config.yaml
hidden_size: 512
norm: "layernorm"
norm_place: "pre"
tie_word_embeddings: true
init: "uniform"
init_std_qkv: 0.0182
optimizer: "muon_variant"
beta1: 0.95
warmup_steps: 0
schedule: "wsd"
decay_fraction: 1.0
batch_tokens: 65536
max_seq_len: 2048
doc_mask: true
train_tokens: 711400000
Each number is 128 + 24 x the weight over its row's rms, rounded and kept within 0 to 255. Layers, rows and columns count from 0. The size above them is the row's rms in percent of the matrix's.

# layer 3 attention query, 512x512, rms 0.128, rows 257-283, columns 384-511
size [100  96 100  98  93 100 103 104 102 120 100  94  99 115 108  99  90  98  94 112 101 103 120  96  93  95  99]
[[142 186 143 124 119 127 152 125 133 156 136 179 116 133  73 136 115 139 139 124 106 158 146 139 122  79 103 158 196 165 117  95 143 107 156 163 130 129 142 107 163 126 149 119 108 152 141 127 121 104 125 142 133 160 128 114 113 124 146 131 135 135 128  66 131 173 120 141 149 133 166 142 126 100 164 132 137 137 122 137 152 102 128  68  89 137 105 119 119  90 142 136 145 132  91 142 123 130 150  82 105 130 120  65 149 143 114 144 127 139 131 116 116 131 106 157 125 121 138 112 130 110  95 109 144 165 112 128]
 [141 164 118 144 141 131  92 156  98 128 140  71 186 102 111 109 118 106 139  71 159 130 118 107 105 168 165 177 132 121  93 128 109 144 131 166 122  85 132 100 137 116 143 162 210 103 118 185 148 146 135 129 181 135 117 130 112  88 165 129 148 170 121 149 146 152 154  93 160 113 104 148 144 124 109 133 130 106 162 110 129  98 133 107 145 116 124 160 106 136 143 147 129  41 146 107 106 161 143 152 135 149 116 132  96 145 172 121 132 144 151  96 124 149 143 144 131 141  77 127 115  94 114 105 130 135 115 153]
 [128 148 110 125 128 115 123  90 129 156 138 128 134 134 141 114  82 127 162 114 128 142 120 119  47 142 100 140 161 141 130 124 105 118 129 120 122 133  98 114 145 148 134 105  98 138 126 166 109 143 126 137 117 120 179 137 132  93 116 151 145 123 121  96  81 117 154 111 136 126  98 110 154 149 163 149 103 144  88 140  94 152 164 123 157 139 148 118 130  96 134 127  96 118 119 175 136  88 144 136  96 111 142 148 123 131 118 145 132 152 149 171 164 118  75 147 133 121 116 130 115 135  88 184 134 180  91 129]
 [142 129 140 141 131 106 151  70 175 139 109  93 148 129  82  96 130 106 127 132 197  97 132 158 116 143 100 132  93  68 117 130 112 157 165 148 119 166 142 135 137 110 150  89  82 135 151 142  92 101 113 112 150 127 133 105 128 145  95 121 166 104 142  91 111 118 140 131 159 129 110  81 175 115 144 108 143 139 137 165 107 125 123 113 121 123 164 185 136 120 119 121 120 113 130 156 159 133 110 133  79 131 114 162  79 113  88 135 138  99 163 133  95 158 113 137  67 159 156 122  85 125  75 138 142 140 112 135]
 [138 162 128  73 125 111  72 129 114 137 128  94 139 128 151 118 153 164 145 136 151 146 126 136 118 119 141 129  90 122 123 151 145 104 143 131 157 128 125 126 110 160 139 118  98 199 110 111 105 114 112 152 121 166 147 121 178 103 131 123 151 148 111 124  95 149 140 144 114 130 121 151 145 149 100 116 141 155 154 128 112  65 124 111 118 116 117  92 134 105 119  95 122 133 111 136 147 142 107 116 142 106 102 137 130 166  93 145 156 120 146 128 124 156  72 104 121 177 150 173  98 138  89 125 121 122 162 161]
 [129  92 134 129 107 120  90 108 129 132 121 152 152 128 144 135 136 107 128 136 137 149 138 140  96 146 127 119 107 130 142 112 139 136 108 113 158 167 167 116 136 136 106 106 165 127 119 180 133 160 108 191 129 159 128  92 129 128 157 122 178 191 125 130 113 110 122 119 114 116 121 104 190 139 127 147 151 173 164 105 134 140 129 113 114 108 124 124 111 145 132 101 173 108 121 126 153 144 134 123  99 145 153 126 143  96 103 118 163  80 153 179 125 107 128 125 118 119 138 127 115 141 130 145 123 145 110 107]
 [141 143 147 164 130 120 145 106 106 168 101  69 132 108 111 117 141 112  74 151 118 120 159 123 122 132 127 119 140 140 104  75 112 120  89 127 191 158 113 177 126 149  41 123 125 117 104 112 134 136 122  90 170 135  96 120 151 139  87  82  93 125 129 110 119 109 100 132 104 142 169 116 159 138 153 111 188 113 143 173 168  85 147 131 106 147 168  94 126 139 157 106 110 151 114 128 117 120 113  93 131 179 103 132 121 132 113 128 117 164 142 153 118 135 177 140 154 150 180  96 131 107 118 124 146 138 128 114]
 [105 134 108 151 152 126 129 154 116 125 143 118  93 114 113 105 112 124  99 150 105 114  58  89 130 174 142 136 169 120 176 141 142  76 143 127 113 112  77 150 132 129 139 132 104 132 146 166  91 144 162 125  98 105 140  75 135  97 139  91 106 118 118 164 134  61 116 111 125 107 177 131 105 188 183 147 143 132 119 125 128  72 153 149 153 161 146 123 171 132  88 126 123 139 120 163 114 139 152 125 134 122 152 172 145 148 130 132 106 135 130 155  93 106 109 170 158 113 141 129 109 121 127 105 113 118 101 102]
 [ 88  85  95 131 160 126 157  55 153 139 155 107 137 130 148 120 143 154 149 133  86 117 112 128 112  92 123 142 160  88 142  92 124 125  81 123 157 124 135 115 167 160 124 113 127  61 104 112 102 115 127 122 109 152 140 136 101 118 114 125 126 116  62 122 136 135  92 102 115 154 157 138 110 145 154  87 141 162 127 127 132 115 104  99 127 142 131 141 119 123 129 107 129 136 148 143  91  99 209 154 115 119 156 123 100 102 166 141 108  92 120 137 123 164 127 124 103 121 123 113 114 155 105 120 165 120 132 132]
 [125 147 134 106 141 133 103 109 152 143 178 129  94 100 136 115 145 143 148 143 176 136 136 144 176 169 137 176  92  83 123 126 134 151 127  98 147 128 162 148 113  92  87 131 130 126 129 116  96 116 145 108 152 105 142 174  82 166 138  66 149 139 158  88  89 147 116 123 108 165 140 134 143 126 118 141 142 132 136 151 122  64 143 171 145  96 112 143 103 130 126 133 143  95 162 120 132 135 124 167 111 117 144 154 103  84 130 111 166 137 161 126 127 120 104  85  90 184 141 150 133 110 122 151 128 148 140  92]
 [129 104 144 138 152  96  99 147 133 108 157 134 133 101 168 156 115 143 122 170 133 124 129  92 168 105 131 164 104  93 117 147 165 129 122 128 103  83  85 113 102  79 119 119 127 154 152 116 138  93 119 158 156 143 113  94 119 137 125 134 135 143 128 172 120 137 117 177 140 136 113 128 134 104  80 109  92 107 144 112 123 116 103 145 126  76 102 155 150 125 166 131 155 121 140 101 111 134 140 149  94  96 138  97 106 121 118  97 142 133 115  76 115 140 131  84  92 114  76 127 164 118 124 152 115 106 129 113]
 [159 107 128 156 131 119 146 162 145 121 116 125 143 135 198 120 102 128 131 111 119 142 141 111 146 113 148 119 118 146  97 119 121 112 126 132 147 113 123 163 114  87  90 133 170 117 128 127 143 122 151 122 131 119 144 100 165 120  99 112 122 161 165 149 137 116 141 117 162 127 111 119 121  95  90 115 133 121  82 121 191 146 166 134 140 137 128 133 163 155 141 154 117 152 133 129 133 127 124 130 111  98 146 157 117 135 143 130 182 124 110 126 114 119 156 100 145 154 115 112 114 129 139 122  89 142 126 128]
 [100 131 132 145 140  92 155 112 115 117 183 140 123 132 110 133 142 137 122 103 113 124 118 175 167 103 115 152 132 141 131 104 112 112  74 150 164 173 159 125 139 101 165 146  93 115 110 132 140 117 118 128 125  91 103 110 117 121  96 109 140 153 118 142 106 107  84 107 137  97 129  96  75 115  78 155 149 114 151 112 151 147  77 151 151 171 127 136 138 154  99 128 170 144  98 135 145 107 162 118 142 140 148 124 149 123 145 100 130 139 136 120 104 129 125 135 114  92 148 168 132 158 131 141 131 132 133 103]
 [116 141 144 125 141 148 134 132 136 109 164 103 129 133 111 120 117 131  72 149 136 168 168  82 133 134 174 154 167 168 108 153 129 117 131 170 128 142 136 156 148 143 135 171 128 138 159 113 143 152 132 102 115 115  98 139 110 123 165 143  83 150 106 149 147 152 108 140 169  84 158 130 112  99 169 135 111 154 146 141 113 156 148 131  70 114 106 113 117 178 100 137 128 141 124 127 146 154 108  94 115 133 112 151 139 126 134 105  77 151 108 152 121 137 128 150 155 132 159 117 173 129 134 110 103 118  80 101]
 [127 158 136 165 117  84 119 114  97 145 138 123 136 164 109 132 106 116 102 125  97  99 180 166 153 124 144 133 125 135 149 116 114 100 139 138 112  96 124 128 103 156 120 127 147 117 154 116 120 145  88 108 141 130 131 134 148 116 115 130 128 129 117 103 129 139 121 121 114 146 112 128 153 102 120  91  88 104 152 120 113  88 147 152 121 121 139 117 116 141 147 113 115 106 107  79 141 142 117 130 156 165  96  92 138 104 100 116  93 140  97 121 108 161 135 153 111 140 119 158 120 100 116 134 110  85 148 122]
 [128  94 136 103 124 158 119 107 140 124 104 108 152 151 139  77 146 166 134 161 103 126 107 122 131 153 146  70 158 110 126 122 122 141 146  97 153 166 110 142 126 161 148 114 130 118 131 124 167 145 106 172  78 140 136 139 130 129 128 121 169 125 148 102 134 168 124 114 133 108 121 111 153 110 116 105 131 106 164 129 112 177 142 162 154 112 138 134 135 176 150 122 130 167 133 103 127 142 118 145 162 133  83 143 138 101 149 109 148  86 128 167 136 160 108 138  95 117  63  91  90 116 173 115 143 116 120 101]
 [121 149 109  99  91 145 123 138 120 136 150 110 111 133 155 157 113 127  95 102 139 122 126 155 144 111 158 139 108 121 158 133 135 101 114 113 117 124 145 129 131 116 104 120  61 133 119 142 130 101 184 118 134 146 119 146 115 144 165 142 132 164 109 117  88 105 133 151  83 138 161 104  71 172 134 121 145 131 127 140 166 122 110 135 145 135 132  95 104 150 113 124 128 143 115 138 140 128 135 136 139 126 147 129 142 131 148 169  98  65 135 157  85 157 103 178 163 120 176 126 123 115 139 137 122 166 129 148]
 [146 101 110 104 150  75 140 114 131 143 127 172 136 109 130 133 137 123 161 138 109 151 133 126  94 149 145 124 159  92 122 115  81 152 120 103 130  93 166 118 185 103 163 155 149  93 116 112 123 125 102 127 134 172 142 109 121 147 108 142 135 165 138 118 136 142 123 115 159 148  79 148 138 108 103  92  97 108 146 107 124 104 122 105 144 106 135 159 149 122 138 142 162 131 124 122 136 143 126 134  91 122 116 116 127  82 182  76 168 121 133 124 136 116 126 152 152  84 104 139 123 143 116  98 122 149 114 153]
 [145 131 153 163 104 158 117 108 160 146 134 118 162 118 114 135  80 124 155 124  95 159 163 165 100 123 178 112 124 112  94 116 125 141 136 134 131 118 149 143 162 150 141 103 148 108 122  80 169 100 121 116 148 158 123 191 117 126 148 140 118 154 137 153 112 185 156 114 179 111 139 104 124 109  88 108 121 153 106 152 136 134 133 116 123 131 139  91 123 142 135 149 118 144 108 147 128  86 112 123  62 154 124 124 123 114 160 137 131 157 156 105 109 151 166 129 132 145  93  99 121 157 108 101 134 142 167 113]
 [144 141 123 124 115  93 120 117 131 139 100 179 116  94 169 125 145 119 143 127 124 135 123 144 135 127 135 107  55  74 129 118 132 179 119 140 123 138 185 128  96  98 112  97 185 104  84 138  93 124 112 132 146 126 149 139 107 150 115  95 175  94 144 110 102 130 138 154  69 156 100 129 146 124  67 112 152 125 129 140 103  98  91 143 146 114 137 138 135  90 139 175 111  99 120 120 151 138 104 131 135 127 134 128 116  74 134 124 168 127 154 150 157 139 127  77 105 142 136 144 131 141 147 154 140 113 163 147]
 [171 149 100 139 120 132 124 137  91 131 102 113 136 126  95 143 165 110 122  72 122 126 131 161  96 160 147  98 142 153 133 137 107 104 151 153 116 115 116 137 121 150 118 145 137 120  95 129 152 153 166 116 108 116 124 146 153 113 143 133 136 100 150 140 152 157 187 102 130 126 134 103 143 107 134 134 132 138  87 162 139 122 162 150 112 139 141 108 132  96 125 143 132 118 119 114 127 123 104 112 109 114  96  94 115 140 125 147  99 174 112 170 121 103 177 129 150 111 100 105 110 132 146 141 123 156 132 128]
 [101 149 120 136 157 126 136 126 108 130 108 139 121 127  79 110 122 104 122 102 153 128 132  96 109 132 139 117  95 140 132 119 114 135 117 111 155  94 124 120 106 127 134 137 156 140 118 145 124 141 132 120 170 107  90 128 122 163 135 164 104 138 124 134 148  90 148 113 137 149 107 122 105 103 101 199 135 132  81 117 150 148 139 106 108 167 127 141 131 122 118 105 139 114 138 103 144 133 132 118 145  76 105 134 122 162 124 101 124 147 152 151 136  88 168 122 126 111 168 129 148  95 134 131 109 131 104 140]
 [170 158  93 112 120 122 129 159 121 120 145 179 110 149 114 143 120 126 205 143 169 131  91 158 135 139 125 101 110 108 178 155 150 142 117 121 100 133 126 124  92 109 146 143  95 111 127 157 138  78 123 169 123 130 145 130 107 151 112 113 156 142 154 118 109 127 170 126 101 137 131 123 123 146 134 113 126 111  93 133 122 126 100 110 161 147  93 148 146 110 138 138 124  86 134 138 144 153  99 116 113 135 158 112 154 128 127 144 165 157 138 128 106 130 144  99 108 150 118 141 118 104 150 149 129 147 126 159]
 [132  95 129 144 110 139 114  85 101 114 141 125 104 119 106 112 171 145 172 104 123 182 156 168 156 122 163  88  77  74 122 132 148 134 111 109 141 137 149 132 152 194  62 110 156 102 109 114  88 104 108 118 145 119 122 139  92 163 143 133  93 134 151 213 124 122 108 139  81 155 115 162 117  98  87 108 102 140 122 131 156 117  98 135 130 121  87 108 149 102 103 155 148 118 151 114 166 135 127 142 167  99 107 190  99 122 154 138 151  83 145 162 114 132 119  94 135 142  86 158 132 134 145 148 123 133 163 101]
 [121  88  96 125 131  98 155  80 121 167 145 109 110 101 156 111 161 109 169 127 103 125 108 114 137 117 126  83 125 117 138 119 107 137 132 144 138 118 127 161 150 140 135 131  96 108 106  84 125 133 138 117 137  84 104 142 158 116  78 126 144 121 150 172 125 107 171 155 147  99 124 138 118 128 109 162 154  98 133 114 143 154 131 195 131 138 150 118 137  86 148 124 136 178  94 131 115 105 123 153 142 196  82 175  95 154 147 135 103 138 124 152  89 139 124 147 122 133 118 110 105 165 131 101 103 110 159  77]
 [157 125 116 128 104  89 149 124 113 135 138 114 127 116 150 142  98 117 103 158 148 129 167 183 135 136 110 103  62 123 128 161 130 146 134 142 112 120 155  82 121 183  91  82  78 127 114 121 112 140 109 140 148 152 121 135 120 131 145 122 136 122 109 162 114 150 140  94 155 121 120 129 127 157 157 163  94 149 147 117 122 151 105 131  98 147 135 161 130 116 106 119 119 105 118 156 150  90  93 157 163 139 142 118  78 106 151 181 120 144 150 128  86  91 135 122 150 102 145 153 150 131 120 118 149 112 112 145]
 [134 110 146 147 106  96 126 148 162 118 145 111  85 132 114 124 127 132 135 111 137  67  98 139 147 118 127 174  74 111 149 155 124 104  91 116 163 127 120 136 124  45 154 156 113 148 131  91 108 137 183 136  95 153 120  73 116 131 111  93 138 152 150 143 127 140 103 111 112 159 158 142 143 182 119 122 116 142  96 153 128  46  86 112 160 119 120 127  98 124 126 134 109 142 106 148 120 129 154 136 107  89 165  59 129 134 121 180 110 136 105 123 107  82 139  96 115 175 167 117 149 129  99 119 145 104 168 136]]
# layer 3 attention key, 512x512, rms 0.103, rows 257-283, columns 384-511
size [ 96 110 104  97 109 112  93  96  93  72  91  93 114  79 106  84 113 115  77  93 112 109  90  94 100 107  97]
[[135 163 101  93 127  91 123 148 178 124 108 136 114 134 118 130 142 133 117 158 110  96 120 114  93 103  79 154 160 164  97 162 123 119 177 102 146 155 135 105 131 127 118 104 118 173 124 150 124 133 166 179 148 162 115  91 149 139 105 154 140 115 129 159 100 156  80 163  99 143 133  98 111 121 145 110 123 117 129 162 139 137 126 118 150 117 127 102 149 103  80 154  80 138  84 120  95 112 109 158 134 146 116 141 116 111 107 135 135 120 150 102 119 144 119 115 133 134 169 158 154 131 129 161 135 125 112 152]
 [128 121 120  91 103  96 154 124  90 142 121 142 107 127 171 143 129  94 119 116 170 107 115 110 116 138 132 148 110 130 140 133  74 155 124 165 146 123 124  57 137 134 146 147 147 140 127  77 138 115 166 133 144 139 136 139 130  87 174 144 130 105 145 123 179 141 144 134 161 148 114 141  96 167  92 122 138 124 117  85 123 144 104 177 139  64 118 125 125  96 133 131 135 144  86 125  70 132 118 138 167 141 155 114 127 130 171 155 128 136 134 106 126 157  98 116 152 127 136  91 140 117 137 135 133 118 163 115]
 [132 127 136 136 136 168 122 103 145 152 104 110 109 145 147 135 113 118 118 145 108 156 141 112  91 137 158 120 129 163  96 187 134  79 128  79 150 104  94 140 108 139 160 165 131 120 158 188 111 137 143 112 178 176 153 139 119 170 134 137 115  89 132 129 125 128 110 153 118  93 133  95 121 136 120 114 114 130  66  95 136 134 160 104 151 145 138 122 150 127 132 144  95 133 143 108 122  92 107 143 153 101  83 138 116 122 116 121 103 110 141 137 138 114 147 132 147 109 160 153 149 114 130 114  85 132 104 141]
 [161  94 136 117 148 162 141 130 165 156 120 114 116 136 148 150 130 155 121 103 121 100 129 159 150 166 122 169 150 172 120 159 114 121  94 158 142 151 141 164 114 165 147 119 139 140 136 128 114 140 135 168 132 143 116 107 112 148 130 105 160 105 158 144 150 116 144 140  92 143 125 146 119 139 173 160 155 108 139 102 124 135 160 105  82  99 144 100 116 125  91 111 136 192 105 156 141  80 154  86 131 120 122 159 107 100  97  86  97 118 120 127  71 118 146 135 156 140 176 140 122 117 103 140  99  99 149  66]
 [151 151  99 136 140 161 146 138 116  84 145  80 115 147 133 118  64 127 129 126 117 115 154 123 150 136  86 134 149 137 121 119 148 134  83 152 171 108 120 119  88 145 121 107 130 169  99  83 168 125 139 138  96 136 103 169 103 102 119  78 133 104 116 106 134 118 142 153 140 116 205 139 163 129 121 130 163 128 117 124 132 151 136 137 119 124 140 176  91 117 118 110 122 162 149 188 126  95 105  96  92 154 128 147 134 171 120 153  86 133 115 125 118 121 137 137 102 146 134 118 115 140  89 141 102 128 127  97]
 [142  99 129 131 138 122 141 127 132 122 126 131 148 127 142 121 116 126 114 122  93 114 145 150 102 130 118 119 186 154 113 113 118  96 106  81 131 129 137 140 100 169  90  93 182 141 122 176 120 138 120 147 141 119 159 135 120  75  97  95 150 124 114 128 143 138  93 127 127 125 129 120 167 149 114 104 171 119 138 132 122 103 107 134 134 134 155 174  91 113  78  98 127 102 131 142 147  94  87 111 113 130 117 130 104  83 128 122  84 127 134 158  88 103 145 115 134  81 163 141  96 120 171 107 127 112 109 107]
 [199 134 115 112 137  70 122 168 184 107 125 120 164 129  98 117 169 148 119 116 127 139 140 114 119 143 132 152 137 109 140 171 122 178  83 131 116 155 153 137 140 112 109 134 155 124 136  93 105 184 142 120 159 148  60 137 125 138 100  75 102  76 130 120 133 124  94 170  88 144 115 134 143 132 140  88 155 109 101 154 120 110 103 132 120 130 179 123 127 134 100  94 115 134 147 179 149 107 124 109 169 111 127 100 115 149 149 145 135 108 122 156 114 124 162 115 129 107 176 135 156 114 109 126 123 160 121 105]
 [136 120 177 123 136 133 167  99 159 106 128 129 128 137 140  93 127 134  88 107 114 104 101 105 130 156 116 115 168 180 173 137 130 157 150 104 115 164  60 125 113 145 162 127 158  83  98 173 111 151 107 144 136 159 122  80 121 150 104 148 146 139 104 108 107 131 170 125 141 130 117 137 156 148 139 123 168 111 145 142  95 104 112 133 160 126 118 135 150 119  76 147 139 123 146 177 131 115 153 128 149 140 105  89 123 144 137 140 118 145 144 117 130 137 117 153 128 128 136 150 170 115 100 151 106 126 104 125]
 [149 111 116 110 133 138 126  94 134 111 134  98 144 121  83  88 153 122 142  85 155 123 126 121 140 141 145  87 169 159 163 138 113 124 154 129 116 119 134 135 109  66 146 133 126 171 141 143 105 106 124 152 171 118 143 132 149  97  73 106 117 143 145 103 161 143  67 106 128 130 132 112 147 159 149 128 114 120 171 141 146 126 142 101 145 107 129 162 100 134 100 107 126 149 137 153 145 107 129 169 131 118 143 188 155 122 114 118 100 127 124 110 109 161 138 111 106 126 149 144 102 117 108 127 148 184 170 120]
 [138  69 101 123 115 127 127 122 149 129 109 111 120 169 148 131 131 156 126  94 146 145 134 117 103 121 138 124 129 182 154 128 123 122  78 125 139 124 195 139 131 148 105 106 127 135 118 136 124 170  89 159 114 146 100 145 154  84  88 120 107 135 136 114 150 145 130 124 132 130 150 154 130 147 154 120 138 152 132 136 136 111 135 130 147 168 151 149 130 111 117 104 139  94 115 169 163 103 135 125 111  98 111 109  95 123 124 109 120  83 171 188 102 103 150 138 137 126 115 116 119 145 152 101 141 157 123  97]
 [148  85 142 136 118 138 140 123  94 155 128 163 161 110 149 110 127  89 130 136 144 125 110 157 175 106 111 107  88  78 166 105 159 107  70 189 143 133 148 123 161 139 124  61 136 120 128 130 124  62  84 126  78  93 127 115 150 155 119 109 115 145 108 142 139 101 113 112 116 143 142 165 118 100 152 124 186 171 138 129 111  99 144 107 142 152 114 104 136 129 127 160 165 110 106  73 147 159 119 116 150 126 108 177 148 103 100 125  92 144 132 133 116 152 106 144 136 149 131 119  89 145 107 147 147 102 125 131]
 [ 89 114 157 124 145 123 130 146  95 163 121 121 164 153 126 107 160 180 125 123 119 116 127 126 151 158 106 162 107 137 127 122 161  99 146 159 115 105 159 137 116 127 147 135 144 120 164 145 134 142 151 106 154 150 119 112 131 104 160 162 109 115  97  85 125 126 180  98 124 150 110 152 126 103 150 135 128 124 132 105 100 107 138 104 140 143 135 103 143  95 189  88 183 116 132 140 180 210 112 141 142 118 127 143 165 129 119 101 158 102 125 114 139 116 146  94 110 130 108 175 131 107 102 134 151 135 154 144]
 [125 116 141 106 137  84 105 156 160  78 111 118 126  95 143 141 155 135 138 113 125 114 108 147 110 147 154  91 146  97 132 116  92 132 117 147 101 112 128 127 132  83 140 143 147  91 129 111 105 100 155 156 145 109 136  72 120 102 114 146 122 125 144 147 116 112 115 106 125 148  92 123 109 155 164 103 133  95 148 125 141 101  65 137 133 122 119 167 150 114 135 127 139 141 112 163 126 100 120 149 127  95 157 172 110 129 125 149 128 111 124 127 116 139 130 116 154 199 118 104 157 172 109 146 109 126 150 142]
 [126 160 140  97 126 120 182 168 143 140  96 126 154 118 107 149 138 156 134 139 114 148 150 133  99 115 127 134  92 121 121 167 126 105 108 127 145 163 119  96 123 116 158 153  98 100 139 154  94 131 116 149 122 124  65 114 117 182 146 145 160 122 127 137 113 108 160 151 135 138 101 148  78 113 129 130 127  89  94 163 110 159 102 118 158 122 116 124 146 175 127 161 147 140 147 119 145 144 139  93 159 143 134 113 123 126 148 127 114  94 104 135 150 100 139 151 114 120 115 104 124 116  82 172  84 114 155 115]
 [177 113 129 129 130 103 129 176 128 141 148 147 150 107 173 117 104 105 131 100  89 109 149 165 148 126  98 156 136 107 114 128 117 101  68 146 127 145  92 115 108 120 167 130 100 158 125 128 119 128 128 134 131 161  95  97 104 141 150 103 127  92  99 131  97  83 183 148 112 185 136 154 132  93 153 152 174 107 145 130 132 101  76 173 122 135 139 100 123 140 104 103 141 156 113 151 153 166 119  76  99 109 147 130  98 135 109  88  94 119 145 130 118 117 106 133 104 113 155 135 132 155 111 122 112 140 102  95]
 [136 130 180  96 111 155 148 129 140 115 111 103 139 138 111 160 130 142 115 131 149 126 145 139 113 159 190 149 119 124 145 138 146 133  91 164 155 132 121 150 117 110 116 122 138 141 143 148 151 131 130 167 164 154 105 172 112 139 117  92 144 152  96 147 162 154 150 146 110  98 137 134  84 125 140 185 151 116 109  92 149 133 125 105  89 134 111 126 117 168 160 153 133 160 157 129 119 133 131 127 153 127 104 127 150 103  54 148 125 143  85 139 107  84 186 133 120 150 148  94 140 145  90 123  83 145 119 140]
 [126 124 103 166 134 128 136 134 150 131 181 109 105 103 169  97 144 140 143 111  89  97 146 124 156 134 123 122 172 144 105 147 121 128  89 125 128 117 129 139  87 153  99 106 135 117  83 120 131 128 116 133  98  98 119 122 143  99 107 105 157 114 205 120 101 118 142 117 162 126 106  92 157 138 141 120 141 167 119 117 151 145 152 139 114 123 130 184 108 111 106 139 125 101 178 143 156  91 106  93 134 114 152 126 121 138 143 120  82 143 118 148 113 123 147 138 134 109 121 109  77 155 132 119 140 130 103  98]
 [103 110 105 111 132 110 159  83 121 132 112  96 129  99 115 107 130 114 184 115 134 109 115 128 118 138 105 133  82 103 180 151  83 121 138 142 108 171 131 140 164 107 185 145 142 135 125 129 155 111 101 131 137 125 121 130 146 149 180 103 140 119  91 104 151 122  98 121 111 131 134 166 100 122 105 139 165 136 150  82  89 110 106 140 152 120 137  72 150 125 129 124  99 124 121 129 136 122 172 152 165 146 175  67 142  99 112  87 137  91 113  87 131 149 126 122 123 133 116 144 165 103 140 134 160 103 145 130]
 [101 118 112 150 114 120 122 131 118 158 170  64 123 168 128 134 135 153 119 137  81 128 132 140 152 116  91 127 139 126 123 157 160 126 129 104 138 109 187  74 115 128 129 102  94 188 127  80 118 118 149 136 123 115 145 134 148 116 151 123 139 118 139  57 126 119 185 147 128 116 170 117 135 155 139 154  86 155 107  99 119 146 173 171 107 142 159 109 110 135 131 110 166 143 153  76 140 119  53 141  51 145 111 133 118 157 166 115 151 111 142 135 144 113 112 122 158  96 128  98 108 127 174 115 106 187 115  94]
 [152  83 111 116 123  84  86 141  95 152 160 123  99 101 159 117 141 124 112  98 181 139 109 155 139 111 129 106 133 140 158 134 144 136 146 149 129 115 159 142 158 127 109 109  87 101 140  96 167 104 124 128 118 127 118 136 142 115 127 128 123 122 152  94 170 132 139 133 118 105 129 136 103 133 158 137 167 154 147 133 152 150 179 116 133 179  96 163 123  93 129 110 141 121 144 206 138 116 164 104 116  98 190 161 120 136 127 105 155  83 158 136  77 128 154  85 142 157 133 149  99 159 146 115 116 143 163  75]
 [137 116 134 125 135 181 118 142  77 107 118 121 111 200 128 144 113 160  81 131 109 189  97 110 101 113 108 136  93 148  78 151 139 135 134 102 130 118 108 111 131 150 156 131 115 119  73 117 142 167 148 127  99 120 139 128 151  95 122 148  92 108  99 163 114 108 151 136 118 109 152 153 139 132 141 153  87 127 112 127 141 168 159 138 117 139 151 101 157 155 151 137 130 164 120 130  99 148  86 139  98 124 119 109 143 120  91 162 131  86 107 108 138  91 131 110 145 122 116 153 133  95 109 131 109 128 140 108]
 [115 149 134 127 131 102 142 151 143 134  82 132 108 143 185 123 139 151 117 153 147 156 131 121  96 137 149 110  83 119 121 106 123 110 147 113 108 104 125 109 149 155 140 116 156  88 119 161 150 144 105 115 127 144 163 121 114 116 131 189 128 142 148 186 121 126 116  93 144 140 127 137 124 111 141 114 123 113 119 125 145 143 128  80 163 182 117 111 190 127 149 131 125 109 116  95 128 107 141 159 162 111 142 133 125  70 112  61 138 106 137 129  96 101 121 113 148 140 107 134 144 125 168 188 128 102 132 116]
 [107 120  91 142 135 130 107  67 129 173  94 144 122 128 195 162  63 122 144 159  92 131 127  96 107 140 153 107 146 127 115  70 123 104 128  77 104 137 120 165 132 131  95  90 165 144 126 149 163 136 118 141 124 115 181 126 140 102 125 152 143 151 131 195 122 119 100 111 125 147 168 133 147 122 135 153 148 139 160 122 147 143 111 142 141 155 125 142 118 116 125 128 112 132 131 118 139 120 130 137  99 131 107 134 126 110 106  94  92 105 157 164 143 135 141 132 166 116 103 132 114 111 176 146 161 100  97 159]
 [107 118  97 140 102 111 159  94  97 126 166  98 110 169 125 128 110  89 134 144 146  84 159 135 157 124 135  99 123 122 133 107 103 155 106 160 108 151  86  91  90 105  81  84 123 163 108  93 143 159  95 100 122  84 144 124 100  92 150 117 144 135 111 108  92 127 152  79 154 138 164 133 149 139  97 163 172 143 123 115 132 150 109 122 145 139 139 149 140 160 133 101 100  75 131 136 138 163 148 131 113 177 132 106 133 123  79 131 152 144 140 125 141 132 116 136 121 112 102 128 111 126 142 104 138 130 130 110]
 [132  95 143 112 138 134 101 137  75  97 107  94 164 132 109 100 149 125 146 128 124  90 127 107 141 132 146  95 109 107 194 141 159 145 137 121  87 111 150 152 151 120 121 153 153 135 103 112 115 161 126 123 143  89 103 138  99 145 140 110 112 119  92 133 157 138 133 147  98 124  95 150  88 176 123  86 173 120 179 158 106  91 117 128 135  75 141 158 161 106 115 106 133 160 120 148 125 143 134 112 118 143 119  76  92 124 115 153 163 105 127 111 131 116 108 124  96 150 112 148 165 138 123 175 122 145 148 123]
 [120 113 102 164 137 150  96 122  75  94 103 181 101 130 135 136 104 108  63 140 125 160 125 125 131 128 154  63 136 140 115 116 126 124 133 115 147  79 142 146  86 127 118 124 146  76 115 114 124 113 132 124  99  92 104 128  81 107 113 103  69 124 133 187 112 118 145 136 145 135 125 115 114 105 115 153 106 132 105 192 168 134 143  94  96 139 142 132 110 116 136 146 174 123 141 143  80 140 124 155 154 134 127 160 139 137 104 144 111 101 138 157 148 109  99  91 142 149 116 124 166 158  87 172  88 136 129 105]
 [148  98 135 131 116 119 121 123 174 140 117  84 134 133 163 116 139 125 101 139 109 106 169 102 107 128  72 120 155 154 132 130 112 110 120 114 156 104 156 112 121 149 120  63 137 143 100 134 155 150 157 141 108  90 153 128 166  78  96  85  97  92 154 121 115 157  89 132 136 155 149 144 164 129 108  96 150 137 169 121 138 121 115 140 121 151 142 154 100 118 103 116 123 101 155 158 133 104 125 133 113 179 154 146 130 137 163 126  88  97 133 148 117 136  89 134 133  97 106 145 101 130 132 132 136 181  96 124]]